python train.py --d_model=96 --n_head=6 --n_kv_head=6 --norm_eps=1e-06 --positions="rope" --attn_scale=0.177 --init="orth" --optimizer="adam_hyperball" --beta1=0.9 --grad_clip=2.0 --warmup_steps=321 --decay_shape="linear" --batch_tokens=16384 --steps=9864 --dataset="wikipedia_en"
Each number is 128 + 32 x the weight over its row's rms, rounded and kept within 0 to 255. Layers, rows and columns count from 0. The size above them is the row's rms in percent of the matrix's.

# layer 8 MLP down (transposed), 384x96, rms 0.0802, rows 311-327, columns 0-95
size [ 98 103 104 105 100 108 106  96 106 110  99  97  95  89 102 100 101]
[[101 138 139 128  69 126 164 177 123 148 130 161  99 124 134  74 132 120 203  95 140  81 140 124 133 117 144 166 112 151 104  92 107  85 163 113 179  77 119 140  89  78 155  89 144 188  94 126 157  85 127 133 128 101 136  93 137 158 107 147  81 137  91  97 127 145 149 115 129 145 144 147 100 117 199 129 208 153  94 137 145 142  70 114 164  62  75 138 114 125 176 126 149 195 145  73]
 [152 136 156 146 144  74 167 146 152 162 135  98  86 137 158 173 155  91  84 152 151 128 116  93 183  65 131 108 140 134 148 124 124 206 101  56  68 100 158 152 143 112 179 118 114 136 147 153 143 146 158 122 132 119 177 143  84 160 101 117 112 112 125 180 190 124 111 114 152 124  94 189 111 137  99 129 139  93 193  70 148 140 140 140 115 104 109 142  53 171 148  91  77 122  81 121]
 [103 147 137 113 130 121 124 146 142 109 159 157  75 120 103 169 143  89  50 106 140 105 137 152 161 167 102 124 180 140 169  75 185 136 121 210 114  98  89 134 146 113  95 148 127 148  70 118 152 141 142 124  97 173 217 103  94 172 158 127 124  91 120 173  65 180 103 172 165 151 140 156 136  94 111 184 122 128 108 156 126  70 146  79 140 115 114 121 123 159 131 128 150 182 138 162]
 [ 95 123  71 147 113 121  96  97 104 150 164 135 139 132  99 134 115 171 166 181 143  90 115 167  83 145  68 176 138 153  97 149 124 152 133 137 129  61  85 104  72 115  99 192  54 139 131 112 186 101 126 105 172 142  62 158 131 118 186 133 131 163 138 159 147 154 125 131 192 133 107 130  99 103 199 182 127 129 148 167 130  93 149  99 187 161 147 145 164 116 126 120 164 108 101 127]
 [122 119 193 183  57  69 159 117 114 127  77 140 150 194 145 163 125 135 129  48  94 147 114 195 163 148 148 130  79 126 114  98 131 164 160 133 142 152  99 142 123  86 110 132 147 189 144 141 166 157 106  99 183 142 130 120  61 127 178 174  87 129 113 171 121 151 160 152  98 158 127 182 147 122 127 119 147 134 137  72 124 114  67  95 128  99 132 135 130 117 148 148 171 189 138 123]
 [164 154 221 113 125 139 172 154 127 122 109 162  94 134 115 165 149 108 155  99 142  93  99 136 142 161 122 167  63 168 185 167 116  72 187 125 110 126 121  57 122  80 162  95  90 140 117 120 151  76  87 135 120 111 112 212 143 104 151  63 166 121 147 134 109 127 161 151  93  91 125 123 154 140 171 140 141 126 114 116 129 116 114 121 123 157 158 128 127 175 160  98  66 143 102  62]
 [125  66  92 147 105 109  96 106 127 115 170 131 162  98 103 200 142 125 129 189 148  55 176 103 121 113 108 113  91 121  80 167 105 185 138 112 124  99 134  94 155 136 138 130 118 134 135 129 143 116 212  47  95 103 161 104  85 160 113 138 156 159 171  61 124 104 124 100 101  85 100 106 114  68 119 169 178  96  99 183  69 101 120 117  97 118 120 113  99 124 134 144 121 118 139 101]
 [115 112 158  39 128 138 122 146 151 144 126 143  85 115 140 130 126 133  93  99 198 120 112 145 127  87  71 161 125  93 136 131 150 123  36  63 103 139 148 124 161 178  88 113 146 102 111 138  78  90 128 133 116 144 148  98 118  73 146 116 152 162 161 161 205 196 129 121  99 120 121 143 113  81 129  65 116  63 136 133  96 153 156 162 113 161 134  99 167 154 162 144 147  96 160 173]
 [ 98 116 146 120 131  76 142  57 120  74 146 132  79  89 136 148 123  80 107 168 159 135 136 166 122  74  96 166 109 129 142 137 185 120 113 205 123 144 110 155 163 156  92  65 122 135 115 125 156 161 153 166 141 183 136  86  80 123 139 123 103 124 154 195 147 134 100  65 118 194  75 162 115 103 137 157  74 147 114 152 155 144 110 170 143 111  86  91 116 105 172 155 119 108 130 179]
 [ 90 143 141 133 137 146 141 148 148 140 163 117  97 117 118 104 136 125 159 156 183  62 141 126 190 150 109 139 136  55 103 115 115 191  88 106 107  96 127 130 128  59 161 149 144 187 108 178  86  71 159 161 148 135 122 127 130 134 117 130 128  94 102 144 105 150 101 124 100 114  74 166  64 117 173 173 101  97 157 125 158  75 139  98 129 165 142  74  77 116  94 161 160 153 122 215]
 [143 104 141  98  96  98  86 101 113 157 169 140  95 118  86 135 135 145 131 143 171 108 112 105 151 114 108 170 154  71 183 142 185 114  83 114 102 130  75 104 188 108  92 131 116 106  96 120  94  68 172  81 133 174  82 125  84 120 103 109  86 131 157  97 217 136 137 164 151 183 145 152  89 153 155 147 152 111 156 164  50 127  93 128 148 101 102 103 140 111 154 131 120 170 115 181]
 [116 147 191 173 138 118 148 152  94 191 148  93 100  90 149 157 122 202 123 176 139 158 103  96 156 128 128 123 195 144 133 152 118 158 109 125 108 140 211 125 126 127 175 136 110 169 149 109  95 145  97 132 165  98 192 166 126 157 114 103 157 166 111 157 200 160  97 128 131 112 138 113  91  55 131  68  88 168 173 154 170 108 108 155 156 113 133 152 110 150 133 127 157 125 153  70]
 [193  76 157 166 194 149 115 107 176 113  99 111 176 174 114 151 133 125 123 152 101 122 144 128 130 136 115 117  81 155  86 157 106 153 165  97  96 147 110  40 117 130 130 108  93 147 145 141 161 139  77 121 161 107 130 134 108 128 173  94 168 121 198 124 161 101  82  63 106 126 122 100 155 129  89 184 107 124  67  90  98 119 176 173 184 103 100 105 129 151 151  93 148 125 167  93]
 [ 98 162 112  96 172 107 157 100 100 140  71 112 188 181  88 170 183 129  71 150 119 176 145 155 129  81 125 160  82 117 134 183 112 141 147  95 159 140 155 156 157 181 192 121 144 146 134 155 122  80 127 128  97 114 128 153  55 158 184 105 138 144 103 158  76 141 122 109 106  95 143 112 148 205  81 160 128  83 117 143  81 103 148 164 142 115  99 155 124 117 135 127 174  86 105 113]
 [140 151 143 178 144 162 120 155 117 112 105 163 164 121 126  73 125 104 132 138 147 119 109 162 109  72  93 170  96 129 162 108 114 111 112 157  91 150 118  30 113 111  85 103  73 170 124 136  85  91 118 134 146 153 190 123 112 176 146 187 130 123 111 143 150 147 171 154 116 110 121  95 156 128  94 117 163 171  42  86  73 137 186 134 173 111 120 183 121 125 154 129 152  66 172 129]
 [132 135 105 144 169 107 102  83 114 163  95 146 123 127 152 149 125  58 102  62 120 131 158 138 185 132  81 130  83 126 127 125 183 144 171 126 159 139 134 118 107 115 105 103  97  64 150 144 160 152 146 101  81 115 187 148 166 129 127  85 145 163 171 183 110 108 103 163 155 163  76 158 102 116  49 161 159 141 188 121  92 124  97 146 120 152 130  79  85 113 157 114 112 192 110 182]
 [ 99  72 143 124  66 110 168  32 155 117 109 123  94 105 137 122 149  87 134 148 134  92 123 115 145 203 122  48 132 159  36 103 140 118 163 128 133  99 141 153 144 116 149  99 171 121 154  76 143 120 125  84  84  88 123 112 179 133  90 147 143  81 116 102 152  96 112 149 176 179 114 146 141  96 148 125 131 165 166 109 113 127 137 104  69  97 136 161  94 136 128  70 127 114 162  98]]
# layer 8 MLP up, 384x96, rms 0.0802, rows 312-327, columns 0-95
size [100 112 106  99 108 110  97 103 114 100  99  93  87 105 101  97]
[[117 121 110  80 154  68 164 147 183 122 189 114 150  76 131 161 139 196 212  93 147 113  76 127 172 128 119 117 113 221 183  99 118 149 109 130 134  72 101 125 146 123  67  98 105 112  51  98 126 100 124 102 182 151 126 126 156 114  84 148 101  90  96 122 103 135 144 152 171 125  82 119 122 104 135 117 143 123 126 109 135 116  78 112 160 105 148 151 153 134  79 153 144  84 118 145]
 [ 93 133  96  89 112 126 136 133  94  91 165 100 139  74 136  72 142 116 148 166 158 142 126 116 139  96  93 129 137 184 195  78 169 118 160 119 153 146 139  91 131 151  97 110  88 119 109 116  68 139 162 185 135  83 139  86 170 129 111 153 173 103 101 117  55 170  95 171 131 188  87 144  95 105 164 147  80 131 132 161  69 155 136 117 161 177  99 143  95  99 137  89  91 135 176 158]
 [130 169  74 156 115 102  70  71 158 113 132 186 170 145 164 150  94  99 148 125 184 148 165 154 106 136 166  83 134 130 127 129 158  67 151 104 146 103 119 171 101 115 140 172  91 110 128 112 125 152 128  37 113 104 117 139  79  45 130 123 155  68 101 163 134 103  71 121  96 126  84 131  93 132 140 147 139 121 125 168  99 134 163  96 149 152 135 129 147 102  31 147 122 124 152 133]
 [ 91 114 175  90 177  96 107 121 131 111  87 189 168 165  85  68  88 122 138 176 148 163 132  65 117 119 182 111 138 134 166 131 159 134 118 112 108 174 111 144 100 132 106 190 110  97 120 185 175 106 139 171 144 153 119  95 153 114 170 159  99 162 131 117 106 129 115 163 165 181 118 160 164 177 142 181  83 118 109 111 173 141  84 139 171 131  88 123 140 130 102 203 164 166 130 143]
 [208 136 134  59 138 118  82  90 105  99  87 107 123 104 155 170 128 105  95  99  98 112  87 123 123 186 125 130 107 129  97 138 114  77 165 133 150 149 133  50 144 168 138 136 140  94  81 129 131 117  70 151 116 128 143 139 125 112  59 146 163 133 111 146 121 153  80 107  95 107 195 126 122 103 129 104 117 129 151 134 128 233 141  95  93 153 176 173 117 140 105  64  86 129 154  97]
 [149 128 114 130 125 116 118 134 114 146  95 125 144 112 117  62 137 170 120 117 103 142  74 108 186 197  93 119 107 160 136  95 213  90  89 190 112 128 161 107 102 160 155 152 111  30  97 105  82 123  79 127 145 125 203 156 126 149 113  75 121 107  81 124  99 166 138 143 149 115  66 145  96 117 111 157 144  88 119 163 159 114 152  92 125 143 133  98 127 153  83 127  62 151 139 137]
 [ 95 135 129 143 186  83 142 123 144 123 118  88 150  88 101  84 143 113 121 118 151 211  39 147 124 110  86 121 103  98 140  65 153 168 165 184 158 108 111 144 111 152 150 148 109 126 133 126 110 121  73  95 152 109 110 101 141 137 157 158 168 154  84  84 104 115 123 130 162 137  99  91  92 112 159  85  55 139 136 124 122 178 104 118 140 186 160 103 145 213 155 142 159  84 145 165]
 [193 139  84 141 117 153 142 126 138 165 208 126 127  61 162 167  87 159 165 138 167 111 102  81 172 102  90  77 166 137 134 111 116 130 106 163 170  83 137 115  79 156 154  98 173 143 153  90  80  89 110 166 157 103 117  37 122  91 148 100 187 121 149 119 129 162  73  57 138 138 135 117 124 146 170 116 158 106 145 138 157 144 125 158 115 118  99 131 106 120 112 151 137 115 184 118]
 [184 160 169 131  98 151 123  98 152 128 119 175 155 136 103 143 130 109 104  97 156 135 119 173 188 157 120 139 175 102 154  74 156 149  63 186  80 147 102  92  69 122  63  75 146 128 114 126  76 110 146 159 114 189  64 106 110 166  89 124 127 109 102 115 110 142  80 115 119 150 126 137 150 126 108 146 146 122 147 143 210  62 138  90 126 115 125  71 175 142 129 143 121 137  77 150]
 [ 89 126 153 118 196  91 153 120 153 123  69  91 126  64 132  89 146 113  71 182 125 190  82 169 143  79 109 124  90 136 107 142 125 151 165 141 156 150 133 112 109 149 118 161  87 143 112 135 144 154 135 125 111 122 135 138 172 143 126 196 207 121 147 105 151 152 138 145 122 110  76  87  88 118 189 110  88 114  54 125  95 183  98 156 181 144 145 143 156 154 122 113 126  66 116 156]
 [122 136 129 123  64 150  64  92 121 153 176 147 100 107 127 125 171 134 130 155 178  62 137 121 166 150 142 141 130 151 149 145 107  91 168 155 144 159 105  93 132  97 117 128 119 105 134 125 121  91 198 173  91 177 185 115 117 109 104 110 159 142 153 141 127 156 120 168 152 151 119 129 188 125 198 113 139 134 171 199 115 133 150 148  93 118  54 125 178  91 112 102 141  82 193 192]
 [122 113 152  66 120  98 158 149 125  94  40  42 170 118  72 138 134 142 203 127 146 125 133 100 153 105  68 122 164 121 139 109 115 124 121 122 159 121 125  57  89 115 200  92 113 119 120 135 155 134 103 153 176  96 119 118 150 106 107 130 160 112 140 133 130 141 129 134 138 179  88 122 102 139 184 189 111 141 107 131 138 146  66  50 105 127 154 142 133  72 156 129 112  71 134 102]
 [ 90 119 121 118  90  55 124 139 120 146 115  93 134 104  60  99 190 117 129 109  96 107 118 137 156  65 100 176 128 109 123 104 158  60 174 119 146 125  72 115 137 143 190 104 123  52 107 145 125 170 110 112 134 109 110 101 108 112 144 114 168 191  86  98 120 120 132 102 113 158  88 153 111 129 127 183  69 176 121 120 122  90 169  76 155 101 125 139  48 113 159 115 164  88 134 138]
 [166 134 127 130 120  71 145 107 124 140 109 173 160 151  86 158 122 120 113 160 173 137 140 130  96 201 140 104 177 116 170 133 198 134 120 114 144 101 160 121 175 121 139 122 125 154  65 121  63 115 127  94 131 109  98  93 150  87 126 142  94 117 100 144  95 114 135 150 169 146  69 130 112 167 136 157 161  55 185 164 179 131  86 108 197 132 190 167 135 137  77  98 114 145 168  77]
 [131 117 121 137 163 157  74 104 141 141 121 144 140 133 150 139 121 137 157 146  98 139 163 170 123 163 133 102 193 158 122 140 192 127 106 162 107 135 131 122 133 192 184 171 146  93  63 131 125 158 114  95 117 128 134 117  92 161  76  84 167 108 105 187 139 199 105 124  83 148 134 127 121 129  95 156  88 130 103 116 164 238  80  89 138 187 117 137 173 119 108 139  74 147 105 173]
 [129 127 123 109 139  72 148 116 146 103 192  91 120 125 154 113 145 105 141  94 151 143 118 181 154 142 159  75  90 111 120  61 149 139 162  92  95 131  85 118 108 128 148  76  77 149 157 194 104  99 150 103 147 101 134 108  69 140  92  80 141 120 101 102 183 126 128 133 207 102 174 161 113 170 123 127 108 139 120 102 124 143 146 134 202 135  87 154 156  42 106 136 117  94  83  79]]